Weights of a small GPT-style language model, trained from scratch on English Wikipedia: 9 layers.
Each number is 128 + 24 x the weight over its row's rms, rounded and kept within 0 to 255. Layers, rows and columns count from 0. Numbers have three digits each. The size before them is the row's rms in percent of the matrix's.

# layer 6 MLP up, 512x128, rms 0.13, rows 189-214, columns 0-127
090:135137115131131150157134157129120141145146158136128113126183176156125067064135112167147191106150095092146105103119147129103151139142163141132160123122082101136139112149132114121148107111131116155158091135148100128108137106131135174133118132103124111153122144110114099068104083136125099117105122094118132138157137124148129096120153132092097150110102157114163122114147110154087093153105
117:133129101111154077122075139136144138110150083137120108118129153137189135135119112126124129158123172104114128117154129176129141116141096157104082095140135170149126148139119132083140096130077164123148173136084154119164103106159097112109118121139153125128164133123155118093169132116115140139161125163140110129104158120116149137106126175121166112098149130133122134094080103165147120155111
096:157090094149123133125101160135091101113114128086088127156104147133131098132117166141123168126123163136141149135153153169114123124158146097093147117121184114114102103091115115131126130134153148135134076166148133119180143158089136148135102125120176142159112132126138109150124104100122151137122116173115138096089137137167098112097105161150142093136144117094076103106105084141154135144124
101:104124136152141162137097074102132103164161157134088138097158142142119141099136093176105126129109157121136115155102077144167065122089120123118141108116118128124107098142095137159136130087144103147126109131123159149120120144101085097143166147115135141180118122147113130114129118139086110110122155074138144137110118129123124092152123153114140161105121164102131124132123091128142191088154
098:105120185139107117077119114065087099117125112143142119122152110144129116096109102150135131149136173140070117162162162129093112088118144130118150126141131112131153143132110121091109163112110157123097158124115171132087127134149134128109148152161139124136118124125114128137099133101122109096151164199103124154109107096111104113144118170087147129099136170147136179113130145120108140160116
111:112136141153098146110157138143124125113099143131093179137134186143124116181127102128096122120138076120140124120124128176143116129104141094109084137083123139154146115131168143156128121097125169134151156084142110080110126153137093154078117150134150158123113117083129160165085140129106118129160135125134185119150149162134115122139088095125115107158122152106129161165118101149128105137139
104:136164171086103159140089138163178157112187128106130110114117130120148155119102107120073124123134169110122116150107128104113094113143111136167140096136127118076122153109141112111150176120111158154086127103145114120157147148071117130123127132104139180112133154100125142162144143117096137095117146092143163141134121147124119138122068108126084119146142111090149120118115113133135159162136
097:133131151111117093123122138098119118114175143128126160097147121139125089134123111166092109151136131120151138118121108122145100175096113127162071183123141127104080142091109117115103155115142152128096143139147130148079147100154169116136149130119112149167112161133143139146151137104100145128157109157178104157130158126117187086168120116153116159133135149163116110111102099159159153116096
088:133133141120099127149135124126118164113131097130133218104151079137171096092170128137163129143126105120134131096134110160153133125144104171126136133129121106128164137124122158123121133111085139135104118093110120146153139104093090188103153148164101134107121120112149107151098123128134146116159149118113114072141067136152149176127103141104157170110116137122114112123121119102175108121136
096:139156129143162110155128152138099079137118105141089101143108100149096092121117132123143150116110145152163117138117144124105176136141150151146089183122146136142121119133081148112164165121157143134126106124131177165144113135128117125151145142068092127146152104134142157130140136098117100115105093114117130122152148126122158087137140126117119078178151080120123105070145119146145118160072
110:117128122130151080178106107133123129101142098091092164129144172133147135139102165104103165147098109145110085103167148118159141123129141127130133098091147160160171184090133103157127093153129126166125129120156132134115112097130088097096148126109136113115125154116122125185131112119094129129123140094122155132109128107183156122127113122114151099141061141155158117141116127147104131153108
102:148146153107167113079174132154130052085134111131109107128136163172129130099127077131154135103169171111138112106161113132126136114111125097125166105138106166119123163169143120128140142143168117093132133127153127146123129109196108118141148127114124155171150125139166126115063140138119143131174127131123140150162140183110140135127131096120098145145133138134104130152109125132146115105129
105:093127129080128135110125126087141145126137147149136127143144131157096151086169131142142100124101151073123133146121133150121160128138146126209163121146125146144136180159123123147103078145173115129132139126126094132115132118108124172141112103161116152083147148095132167132091120131091141119121086102125116104148118109146119166149163151118093171100110107105171120130097164130114101143132
102:129161097162158140143114140197143091129150079152149166137118148119126149109152092131126109134111177108153116146128067102133114131110135137112126139196124127088132143090086132125091116124150139109098139099162084173126161155105156106141126119127138126108107100124171123123138117118142116148152152107139141093154095119133104131113118179107134157155126133160098132106103121120116093149150
093:167135118147121084140097177129064139101130143081150080092151135125097124165139102143114152129105133139099098112132099168148129142145136132167112093110135097171132130103164105152144165108134137172091058154115103116147109152121112107122144134154159134192136136126144130132087117161124134102100121125110107124135121109139137108115150132101140147121149126131124123158127144166092097107114
098:119158139135171123124113140116151148101115140103135131146100100146135115146148099122177163133132115098137173166174089112093120091169100105115138111148108147088112132104119132133140124125120167144126105107089113145129071080093150162130138122154154116133159129140133137130119114119083138178103115124125145101100156127119090117102148153156157130131107129146097061141140181167120128102121
095:128091151095135143119126112091130148102104179155162194080145108108129123158116148133133146176103093135160071133092154085105125072185105158130128126163141119136142130098108074142107159134140126123169114110135125113138121140142131124103130099138157084163129160127111145138101117103134166133139093127134114132141098104108135146155120120129135124120118158096145126132113119115118122105076
104:172107116111150118104124132161156089118045178084093105124128104160127112127131142121106130157131099133118116124134105121127114106143102113134118138139116152120148157151146099173127176109114144097100147123136164129117117125143116108163132133101126108113124117147123138125093117084137150134088106145098157087122153102172137125138156159153089123143139077145118131084101179104090122146160
097:157126115141111122148106131112110181132145161106139139131161159133106108102088120148149106168125114122148122142099171115099131118127155117122130112151131086143134082145125136147155116113154098152124140108097167129089123136130106157097143112132122109140096145152074172188098173124119113147091113126191102114137146128117118138117154142172152138125134144173135117144103099078075128139102
090:145069139143135118098120176146120066156121115145140164113150151120145176149124119166135125159171111142117127163117095097144134117164112116101113136121135093136160131109112153123142152141072128121112095174148113117143127145126076112138096103121136154109134182129141118099099109123099159153095104101155188125134109145137071093137130129146143125104137144154129100148105140112140111113136
103:153154113142141109155107151154123097093122156139149152149187132100161131127142117154138122163145126092119128111118124079143109131104136091140145146130176109071087147151146121134149181108093096115118112092124143112124114106185125124142160119126161098147115107115115114105104122120134125103123098138147125178123145142117133170139095078116131125136120178120083105117131105109189105135144
093:100154140165116173131099178143140114119116113125120121091164133151125106134162121111142124109133114099150139129111131121109106154102149109092132149149116148102087114114171136167113157132166104126088093142113168109111143122158114135115127082086164119112160149117165113181107105150097108093132154116154116142085142088114112101144154115119113125165132091133084131127128125084166129177130
097:126130176114106138128142142130134075082107088132149135100079136125088102195099085139114152141096125149111135116141202133129108121113170176143109080126165106126182125117116123136104134120126167129145159149098147132109142151110134123095147104153146112140141113128149117105115114111088118127175130141158147115146105116083136099144135124140105121158169142119107141138111135155134135161113
096:148130157151121085157152126125146145096122158136123133179096103150134133144168121142149155107109112123126113192148064105133163107084146097110179162119151087141186094151119129124124129076157123164079099120140134116145119139115175163100121158155158125122129114151110147121118101122135106083140145124127142112125152151131134104145163088120128105129127111127135138162130157122107146127110
092:135123071142153117115169104139132110147178118136163127152140063151141136086145096137109098135139122100143134140129118141165109207143143153135130119151144146159157112126170118095112163112115129098140153138130146113128131127112160099118095097091122152155140135159156104122102184125105140119106143157132117136136124173095109150114147117101172134175149118122146131074103138102118124121136
094:143154164146131106132122161120133133135114138136098116125178123108169121109143133155148160144133141122126106122098175116169083095131140080133137141126136115113117121143151128132122160147111125158097113160114141093135173130145110077132078136141146167167131133074122165148119131173150116054144114155148095111140107110173115125132117092118140141157114142109096126142130167095092101154158
# layer 6 MLP down (transposed), 512x128, rms 0.124, rows 189-213, columns 0-127
095:103119161183117129143101107116099118100089155090088097144131110117125182163119131153117137129132126130144138110128160146121155114119162127177129171093107135104101090164153101112147118133109145163153144171115135138123155161139098164129113131125156086170124144111135104147139163106096121122176121172131125138133146119171123089101134175135139137129113107181125092163133116125139133091136
133:104144117130114108130139096109131135081129111138108118114164167109107116119127099129160138106153117109206167134105109173148109099153114079121113140139117117124119084125122085095152135116111148112127182120126170114108156102130089151133149127144126107118157158107139179103157171118117132130082106153135120076114140174123149143166129122129137142144118109140173146113105136136153084138100
102:097117152131069169126110149126124132136147065145131123130123133118102133112109122112119126110141106100077164125163144099116173169119088152123122093150098100122115101153130109109138128130134107113134101081171142083082146135183132146121152160106120106123117099151128068142106108152132153103073096127141099113131135108124143090116150137128121109112125128085150169124160140139137143158144
099:167146131092128095119129164137125157090130112089106121150165110102139144128115143098135161078151141121152142149126103141129159106114145126112136156109128134148144138116161112082079120111096149125145147075168117104161129069126183171166120113138152110125134126113111126133127144071174134159167098135169144111116144155117122157120100128122141171146141122148127126172131133150101124146158
099:102124120126075124142094101115136150134149121147152145133108174152122110132100093075148130159096141139158121158177130164149117104165134133146146120113115104139127102130107114193096169108107136081141122129121139135108148109127117087118158121139126090147164150140112096091121159136147139166130117145059136151165114123104150123083129141159141137108117158160120098149124143107118153166101
109:166120166124106099109135130109089162141118097124144127123108141144129132121121113107089114126123122165146099115136127126098136094186148135096153077116099137153169138125171121136112126116147157112152132078143143115075117125136154137140131120108090100087090121141088179153128117094108109107130145149108194118109136161108121116082083135126137097112137178131165128148138161111130154126142
098:152111097126157099125197130144137155142156154154139136147151136103097089175092174123154113133126102130129140116181135108118110099130185118115102158124138129165153130068118091109108147095162152115187140175137092141152141126141091125157090125121149153142095085128148127101092113129168141146129135101109113106124134122120124136100144146109127132104139118131121139098126106118144170133122
108:119136111122138198128067130113094171133082132096096111155124159129127113137122139096114086112154114153128121119140144133099153097110121150122161119151114106107123151156112190148121103107120165129058076112136108131159114156125135122160114157130090119136137127128125147120148147109137133152134119135165141109140115137151174138166104111124168138128127151087105130140103060135146117137153
105:133104130110153137111171137160123104098119148102129082121122143090105140175095119093126110122113154143074106108124145075115202119108142158112167155128133166165126136121180146132146146116107148132126131145090132128115084138122169111110148154159139141120146133142108151119151139125160131105133063142143130129110172147111103163146141127113163121093142142162152160129111094130135157102134
099:105121160119144113126086127111161159147161080149124117168148159117131115113139181147143092096144134160141107117136153142110134100088136098097135147123140095108139141143092136140134131112091162168089155118130136079134085131127136107086121130130123112122132101132121122138148103134107148138143164100176101138122131104069104147126087109154118158168158088126093114136126160143127109150186
103:129147154097121109134119099155109083128142185109141129107137135129125091124102097134128122126098141145091117113141154137152186125108105089124103134152146144094136115098110099120125136140103165132107136075154101136082159103145126151111144155156115068149100112108172107093158110154129137110123131090163110120134078141114117094145097135145157122160124152188132147154103129153137143102148
102:123103132177097132158091145107120113119082131169150157129178113154136127080132141123107120137124154105155127176151111133136112146142124103103141192119105122199126171114155129152116099137179126117149130102130144151130098125124134117101099092151128134150161136117105121118103089114088099150153127106136129111099099111137067148135104141138126159080124126140142124122169157136120146126100
094:149165126121128156152104113104129115147109141117110118146165107114115099118134119145086154106113123116170180095144138154108133104137135159113108135168111090155137125138112119115148139128158149122171104126146153089096108118105103136127138171112150163073145095142161173148139177107125135140184084117083129104097160107122121124103096145152146074131095149134098142131133109147106134092132
106:145164126087187090124163142154110115129106119147132120109156134152126080167113111125148123092120136134112108132114117112100133110132127136121132131096100140158108181167103124125104085135111114142139126166103110110132124117129114126135108128088112126076068172153115148151153166123099126092136111113066129104081160129116146143072156156139142139158117151149137142148139141164102122154153
096:103155103162145109097130112119130119126101086151114084134143107123133132111127162119133132138116131122101150130114111132069105116161118119115143147100149099174162126134106126102115129111141139115133156116145156131093090142119167118098130064062125110157064189132168130145126149132075119145109135115140152111074092115109142121127124104130120084137105137141109106110160139119109123112170
103:125111147114117124121067141119126147134125157146126129095108119114143123116140123129139116148108087179147118095144162130128179125097142095171122124113109147147097137144119127120130139126149113126160121148111126124126129157132125126114116177101131087141113091108185143159153072165120128137120067133151121089174124104168068136140105095142184133145126123133138130130125138137188085104160
092:077127122126156126128115115123117137161151100099115119138099172168094122137091098158092082125140128130135150109128112156165136135111142121124064120149145163111115171121104156102132151154081139125125158104117141137121132123123100189140059157131108167118099123146156104109139112100134099139083113145118139088135139164143160128136114156129148146110139129174141161147113136131081146118108
077:104184135113143186130153109133119144099172097135156144111123110115149131157172130129138117120099108108126117127119140136116118142093123118164129168074179077102128107088185128126126130166130103138143132092151132111142111145148148118124096120122116101153133087109117108126146169185099091126127139150146102139097167112091114096129155180114106123114155115152110105127133124145125169132127
097:125116142167144088108067104119120133178138127117154106101135137125144133117177147132158116100119116089155165108090106148123093133153098126124117136133116138137162122117148099135141153174139124103163130069127125105132167128117115104086133128148123169089125131118157120142139121158105106150106100067095099135110166154106163142156144108085152134175161123126139119127143144086097120129127
087:138130138119155180095164141110127113100133077120111114130136090090127110121144133162121141121102135112132120116081154174148154129132136132137119155086151167131109104114184130139117135132135079086125105091107121150118146111170133194113099123137148112129125065125100145156167145141112118138161158138144102137132165132112118113135133182084144116102158121126107133123107110176113162122116
097:120095134125126110122155098092114118151137164122094146146155114128118105138100133175125149099154099156152135137169105139072110134113106151173122117115113139139137116097060144118100109144137137148199110136131091113112112130088113107092124155099130173133140172151118110101127134089151102179089127130142112160153133150156100106110149159148127153140150124119114133128147148137085169140126
091:151099125121138114099142164081125155145150155088103126125136100119116161110098116153129148134143132143105131137144097134155137134169096151129107065157101144136121104142087086152134119148115130109180167093168107115123121155101117114153139174143113166138111122113075168080138140120168134143142107135112104096113128111150125097107083144143144126105152144135152133103136121169103093084138
098:144147138156106136131109139190149097146121140125137100139129109150089131176128113208142094116100129160112089153116092121143131163107116140130135133109178105144101091127115178072105116098139106152113182132117130150124175147135140134119146132139139145118080143125140132134106151121112116127110136156144137143142158141132104098147095139140143132135122128162115149125130067142091161173099
101:125140110120155107161124094120113123170134113132121118180125136127162111084125158109127126061128114066115139110152141128104108125139143108131101154114112105132117092125102118155091109163115115106144122138127141116118111182113151152122132177110139140111089119141109111125144143109091171111152135140115088127165155139144146133148140080129119137143138098087178133133140148117135085136212
103:128145114098160134139143119184106161101167146134186074105104141146128180105112134144115153114116148171111132153107130147189151157124131125156125183103146100140113162133152154080125145129114121117106113134142106108117104130113100100115109139111097147104141090130110150113133086117151093128095115140130129158180134150145128123171142143158135156127152090121127110129109135129088075120131